Part of a small language model's weights.
Size: 8 layers, width 128, vocabulary 8064, 3.13M parameters.
Each number is 128 + 32 x the weight over the matrix's rms, rounded and kept within 0 to 255. Layers, rows and columns count from 0. Numbers have three digits each.

# layer 2 MLP up, 512x128, rms 0.0748, rows 347-363, columns 0-127
156157153108092144138121126178107179129180097101082127068158131139109188122142213072126157188135158092147082157133111114117164105128119145092162078078094182120157138148134141147114062131176118150138141147106219157174087124132106070125147149153177188104147117081146155160126149199107136078122156142144133106075073194115133182162131097108125123146191121159158153095118128112131072121130
141090160072170131143222104133078112126110082127133056143103121145165077025114123126140162121162125087090156067104175181161120070107111172110155205137111098167122161111190076129105152157211126108155100197069106111112058128128119157125192122119158093082127176114119165130165041095102162169130186107144122136122099111150143128137154145199073088146080195135132051144093124083090190137171
120185191128109102140179109079146115127128079100149161135136111167082091139169123156063060186056142145151089147101182060073159108157151138145046137127134101174083112149110133182060106143176103122133121103153202113136150138188147129098132140141086134174109122141216130101165117161127078159115114141083116170141162127132179141088139085123102137081151088108129131149168119139168178080126
164109116118180156062093111111094168111117097162147136193079102067141115062092114081131107133107109099116136121095140113197126111081121146091067145117136092216130133175126134131098144099131202100170109071147108137087158115158124117166132106103080137169120177083112126133120144064175120108187121193106192163113171154125168145136153095074135086114119136152137174161140132076180174083157
162126144157099127110100120101112135119122150202072117154111135114184162164088158125103095126122084202075132135122165088081106157128162082142097104100157112159083163134062182120133090072155135174160092184119142181107180120137117121110138128166129179100146124110194196092146100142181144130096164111149126110071169124084097125125098109161096104124184074164120127100092057119137128112111
112099125140123233116119137152042182146130098080152139193143093161089175140144144079110159146142132160115151088161108129129119098146081153101141161165134156185092134194143114190167081139097201159167140113140165096120118135149128116098167148127114039168124160090158157169171150127108134107129197144160144138177155080145176165116123117166113090102131113179145143121109158117106096114142
107165094151095155088117146143111151123157123162114125133104206150121120135119129174116202136182125196102104138132149171061101152171136119133131152121143194067134091085102133135115078117138099160099150114145132155161175090147166102135161102124113144101144124141158174138091124131109095115119093114057103121186124146102101125110119129066133131135175122197144231130170124148071140071134
092121155029122120133174153138071124136123140098170129103115093166097116083116113103144057180113204128091144137169104150135173075175184180169155157126148089131104192178171039100183121090121137123160088129206086155145116179146160121129112123126119125137114104125176138196098084134124152127077153080108123115123147071142108117122158114143090172118127100171094100136097162189106119107132
108123112142150134125181080147123148141083124085053169100149120122137119135171123130129157117100146095220137110167105132118133152155097101127132133112108127129133095133169112100116185170156085069109198161129149132154165143169113113089166145086205128110176053126098113095133143148150118136125144103152120134162127090130131115089080169166148180128090095065120128124167149145145084111134
124126108120104138116134111170153148169124166113101099103146176140124163133174095121143126133161163144124116105158128173150077092133145134111109112187117179057131121133080130137139109085139160143150124188087118104156140097106157137132138148173120078074083130128104078109099127161117141120168155119173173155128117205108118145078090128123136128108063148146161164139110161091121141157085
120127078191085168061184187082109073149155129157137155136198147116139075134140115113115139152134084111151163192118136167070147136155108040138206163158140140121118117183127136169107105164111071136196114152141128132089093000101121161205147152097111118139126136171105160136113151104184112165138123126092100148173087145098169138161103099128125135116131151087077155118154107133165096195167
137104125175160175147205108140120120151128122109164135143096124136109095117107149087150148172060145149182086127133078046144138112148169111147154131101131130132108106145147109183114117120138131154132101133099161142090122136142142136157087164115123106129112181088102076148110142113130113143084146148141153132147096078117117081157140127101149136040100095107130148105131098136169155159125
150082096119179108141101082137148172068151146090097126148116142111144128145141147150127162093095160167170116106146111125126096193128111144105132123127114159088106091109116140183129123168133128163108126113104116070118117103113117113155119129171094117143082147125088107077113102150144123162117170150122137125155091154144101149097079148174140111142140146121136160150159103098140094167155
100144150137125151099166145091119140163100154167158135136176075154148156123120162146091124071142053141139155099112145107055163131167124066116104114169134126174197136093142125167114080096076133118134154119078110120088129144150105143184121125172132101108127112166111113106162136188125153135121061124132102133111174129162131052126129168161092123098122134085070096112113102131134134146125
174179121085069152134104032233133054000212088142102105196105107204146109179106128111118115207145150158088142154188126101119083080174193137172082180092086164173170113128123169066138127125199158151018122128076181151161100168083135128144129114112143161160108134192113095068092158076112091188097238096156081087095120105128145137106106142254051083152164119129145119235088177147103152119092
111093174110130120080091164109128131127177155114113197107099116136116081114142163135121172123100100134161168067109156097083125111197137129133128115166142116135092137100150179117143103129155122148127121195095158107121207126100176130121120144127146131114125161138139085082163148088100163147098170136104100145125184124076079188157121148150125159082170115122158143113131143129140137134141
145082117165172113130119145101094143106106095121133152198141123074099106142135162167056111070100090144114143148122113154094120147176077144111140101162137106146142105170117155115133149163152150084149095159129150171138167093159096170109116135182147138121120158129185111104157163165116176106108146155126131129081142173140102145130182151114132043141133132141144123101177165121183129127163
# layer 2 MLP down (transposed), 512x128, rms 0.0751, rows 347-363, columns 0-127
161154113101139148130097088126138113150127092050107107091110117205108119138162146132190110135123089129158112126109101099139183148184144168086123156127157144119094151053102181175144140117122147104156175079170176204115181134176090108136124111116135225154153156100103172166106138191103122066083091135127159151055103165136082086176106121137121127110138077147127154099119132144108099174114
160087150090076137154214084101072132088150136098150066106145200155148102033109110118102189151104138132119082110110138142146095119114152164149168181137120190164077155151123067104098072133150107072132126169097170107089068135154127177130134142090125064076148146082110162139148107176165161181061171132113123150104144117144103136226143129183131096115089109102137064128117100123133135094161
103168152069059152169159048128104115127113110093151100088124104100113089127206089044127102121162155096155164062155124134087172136135126110138092134129130123163128111149164143120107182119137093105090142189113100086106161099168167155093198084103095129132228124122120083229129150104097115131085111135094140166138176063113135166118151099123131124162130106096105165128155129119093099077151
132202116098117171156171143150141067114114158120134119080147143137112111213150167145115090157099159106149155145139160121164104113136134146143129113113149131098138111111127144167140122185147080162146101191101097093158130136066115118117131118134205103181122093123137118088151108197124162140106141134156103117179113130179178115088095191160103191156143132169133097140145181180088095190116
116087102117159189123180149139130154089141147049135141160113106123066094096136089144187126092118121081190106073120150150128106133126149099093132128160087141114145082128196071123169093170161084150093145101093151077123106158106143095161165155127069081127094129097106131139109118125094125122183098136052207105194144103133210161131134143095169158179121187075122142182161175102130132165134
130127124151145133153100113129156104186165137149125127106077156107192128109111112123121138125122116109165135164098143117138175143105145145061080150171101103048119101082098102089081161100127106104125114135104129146135146156097130136151067126127129174100113135193053093124078135133159155121105092135153144150120109099079089099114077142114161154166119121095136061075092139118118209119142
169075106121123121151147138144145126135115116113157154093131093140108171082156118091096090068132140109167145152141156105155156171112119108090131125116100103163087171137187071125091144146138139159124123138138129197150175176143153115109129103146106072123056087107103131117132174122161133122137145189193103121119088109065113169131165166113183091175079199092144137121128116145158159120119
130125101197137103152098101144174130130148115163063130167166103087144194170125160128130178070130081150129123134116115110101095173076085091102093130132097123124158113096091210119090114094124076130120134138074114129130142122139128161106119115113118105142129152140106133074118148117117098153170114139153107101139078219089144143133132148116180084111122150100181156113135092074137146159094
104198190109098115160112164146150110124175130135129096156167089154077170132106161130142126156122099171033098106101155176056131124098145110126114087154161102117154116161115168169161130135113179194121112117142156092109081095090110144133132147094057136127123184140170154138104095179134170127150092184117137132146124147100146157161154094154073118091137170162166139143145125156130107127138
126183105136136137164116142104121100112125086108184161123095142112161066123103183188167120108102114104130168150103134130155178149145080134127127177059139117145075119132132107082113153171076116114099122117170095161036095162120105160143132086107128160154139126113157151117105122088126121160070099121052056093122134107119089145189142069124154102111156085141144121157153082131132124079155
108166187163139130087168178108096101143164149139148176122144152067093085125119121118173094155052073250125132141178141121152093132103140072145081145099078154081067148127146116136147124133107149114145132136080185110113130069165091119162108158100140181111088151149128112120147141126135086136086131130100189098135129170202162149138149164094113124165151110150125132194133130093163114147169
163189110135155135228044133097114119100112142192094141177134097057174115111160108158118182089213157092065138090154165121081136130107094093130100141141103076122161164118151107080093119126157138080092101089158128120150139144148161131140150126135189152183185120172078125096160146096107129085122149144156143094154154140146091149125160118148098116191100132129164168158089132108062092136139
134093180145126132152159192100148146214128161128110150133164117155105126106075155126110166143175094133167122114088101126113170145153133151111133129114138114141117165112148098162091132123118137210169132166117106144108160174086186155129121095124105122147159146175139161160144094097131163116162079155137140063077142109126155131160156127105107168175114096165116152074104188161087136118097
125153111148102107170101088131134154117114118103098125155076127125114070127082116138144126156110205128138129138167091143179142077107117184164153127074164135084083086145159160080105130187134147142128120160096166121174106102138169134142163128137071155137162106098159105129104130118115127107166174113138135077067100076114148186111104148128190107138136118179203159176160133151137122190136
123137128143124178113125078129111089096166101122121028151135097205164079129071137160099130150137176090061106118108112094136111110158117106188092031100132148132203160141164096103128121195148120150026142114077135132103082148079076107097070087118145164255137112157121112091111100106103076125192140148108126104108104093128131201095149081188081202065132131103110157138108201141131122177126
111199113097133124176172156159126090139101066148173062136145147131146132167117094124120141156123139168093066129154079126163143120076152135141134161086135140161144076159095080097095146144085116146125127075139069168101106124126087158124148091108142127135131097126109184169128117104169117064140134113145173123134135122166162074100086129115126074194117182157080126118121109168131111139148
083118095165100091153155154080117137099087158144086117151118082126158149152061093156138117093111150137036138118117145133132095109135119094087091080142076158139108200160130080199060091100107128088181125082130113167111135119136103151162121138097152097116091132106050111050124106136161099111094115130135138115097154171186124101104166140128042110120114128154115177109121129133125079119136
# layer 2 MLP gate, 512x128, rms 0.075, rows 348-364, columns 0-127
159172135095168113111096129117106114160068141135165094141079127120092137126133061156147148110159077138109187094123173135115114075112156117132110142172147053135105144127179121149121159117128134143188150138132089121169161135057098175123144132141184129123106112164138152132088089107093105144150135172102121152112097137161136129085166147183085095139131195134158096165125138124092141161158
131133055077146139133149091167168169122178169118143113127152133167166108138138131058188129133161145075154112099139091226156137166117122156143184108111128098172117160162042039124142137114097128132113083171124071190087149131085143137163173101072105128112172139102150076159080126062103111111177118171123115126125151129147127120156150166117149147176172086119125199186090141131060089120136
052060194127129112140129077115102168073171189125124153126165170114134103129141080154111184138176133124124097083155109105187139123154131100110110105115092152154100162136142105062126196129121104047094099077150120107108111131115151137086117093124178098071188057112105092048085145119123139129134103184085071135047120123153080169177067088120117146103113077102111145093081075127134100162159
157123111121070087142105093102135123108142098166148129135090106125148167147107197106074116162132076184064142159131080111088127141142138079182053085111143088157082185137086183101116106044123113166152080198165112225143173112178096158157118133143187190147157112149176148112119117127174145134065158103182069117102128164103087156170121129170071119124175102150107124150104128126081136072118
144187119121136105073213119101128141114118121050100038102093157130143201107131130126063158150128162106057087084125167111178162182136075110117087109108087147190135165074103174106145077173139127152153126111159134108090139161097152108198159137181084147136116148126090147118153093120124113143140154087133149146116128094145190149136142110127083110053086065182143147139134125106110127101116
114178074154098137120074136176086101119096151148072095083205103119121116161140129169132165167146131113159110146110166153126133146161149093071171155116117157097137092184084105027148126175140123110083099130115160151168149110129122107163137116115181171101162202149130151133107132165124134109072100134129081085132108109119130146122111086116104142104074124151137218135132108186131178093151
134091121113174085128143173115131177104096138072092106191173091083107155144107109110100125100129135110077117184119122092063120161091124145115183145168171113152157174153111149114125191161147114148137135124142131108127100113138123156138095141197112141130103144124132114091127141156066116129095109133109144150134120161139133082146134100097161115143142123132151109103145124123115139123170
170135157147070094114128128132166111154164153108103108156110163136165147128094170138118120149170118129074098125100109170135126142155152208113127100112138181140101151151161149146140133144169150134120106119083172083051128117114170153150088115132089157078127198118158131161188071121117091128146104200096140146139114181103115131168099084111128118108104144170146070142141139102157227147129
112136101146139131149099132117078116105135112125176159190104129069099119118124181172125113151094114150145154123108133100167138169168094122094095173039146086117101146118180092085137119140124097079131102114174119153101127123173091106157172096125095161184169095128154149156120132091130136167063097159040070129165128076139124131202145102177123098120133115129112113158172101120108164125171
089152084146099161080164133118153187156112069122107056155200159148107147180153087124162174181100092076153111159125181095091166110137175105125189129166118115117115112136133121135154105139156125148192154169116103139125073109088121093129120169098095164180134139146148142131119154109169130141132098063079115117147128141072193164153057121126124153101078150134128138113119106170137094157181
114128140169128150146160175128115099113080109112144152190079134167063132149118125083119158152097162122183113131116103041106113092131125128115114124135141075152085103153162057194154120129112168175124051156119144105078140133144181120183127142098119124138137128042115123130087166124145107156099165134107166143151107097192096103113121095139148099065106108103111148095176137125139176185131
172141063100122140097100049150117136041109105113119091153087118114127141158173074155150136126099149112111135165168136105116085124135123096140174139175155143088134096107144194102166146165127119085058128101118143073127061097138102121127139166158119116099077141100103129102132141168107103182112210099134112213160063135138086111077085167154150081115122141075099170183117078093168080125128
155147100089132110066158148106114108162169124089150126097160162113111185115114139094129146113134073095167148134120130083075106161136100075105143163196105135156175149112162101156111126115072104128092140138195105103176140104109089137121147120157149130148090129130113167151176111161137132165069079110106093115143155205136125076178173132112072124198152124109014100117100090115134149070139
130108154123204143077113163060083214211042112132102137040172198097142143137208152153128195059116121087144092115070165165112172193109096152093164058103115131080080147135169094118093136116085096118152190170183086139089117114154154179116078114100113096149148125171170181157122030162140121093155051100144160135123113147155137205177136100117170173111101082142129118053104124134132140148136
115080111184119152083106113056118156077131180135087193127094119174130131090111133144164103100114140078137189129093173154092101168151080121143111102150112133081123147120179181151167114114163140116121124202088143121179127144134132097126095170142128108170117166146150069112114145109099132150155091149155069130099089134118082184127161146123133145087156065119156132097096160084105150134110
161066171105200130098081119161099130144170104086125121211148147099078136162160142170114116131138078105227106138168099117095165129160144205148121143120146109108127057105121158097204135169144147145131115124129163136171189124147135102103128145176104143118170142144219111175109164125103140116118172131107104163159113117114138151129121137126203099111124104131155118117162124134142168133168
158107112049144130089056075123098145106183151148126126159120118119068124146139098156162080158159130114161101117136087125102090134198191081080115101096127141096085157088166140088118135117116105131076182091123118058146135142149181120070124111138125135095117124121121090138116149113112129143104122103151166125140134132147084111187165153137056169108080134096109199127124111131129138129146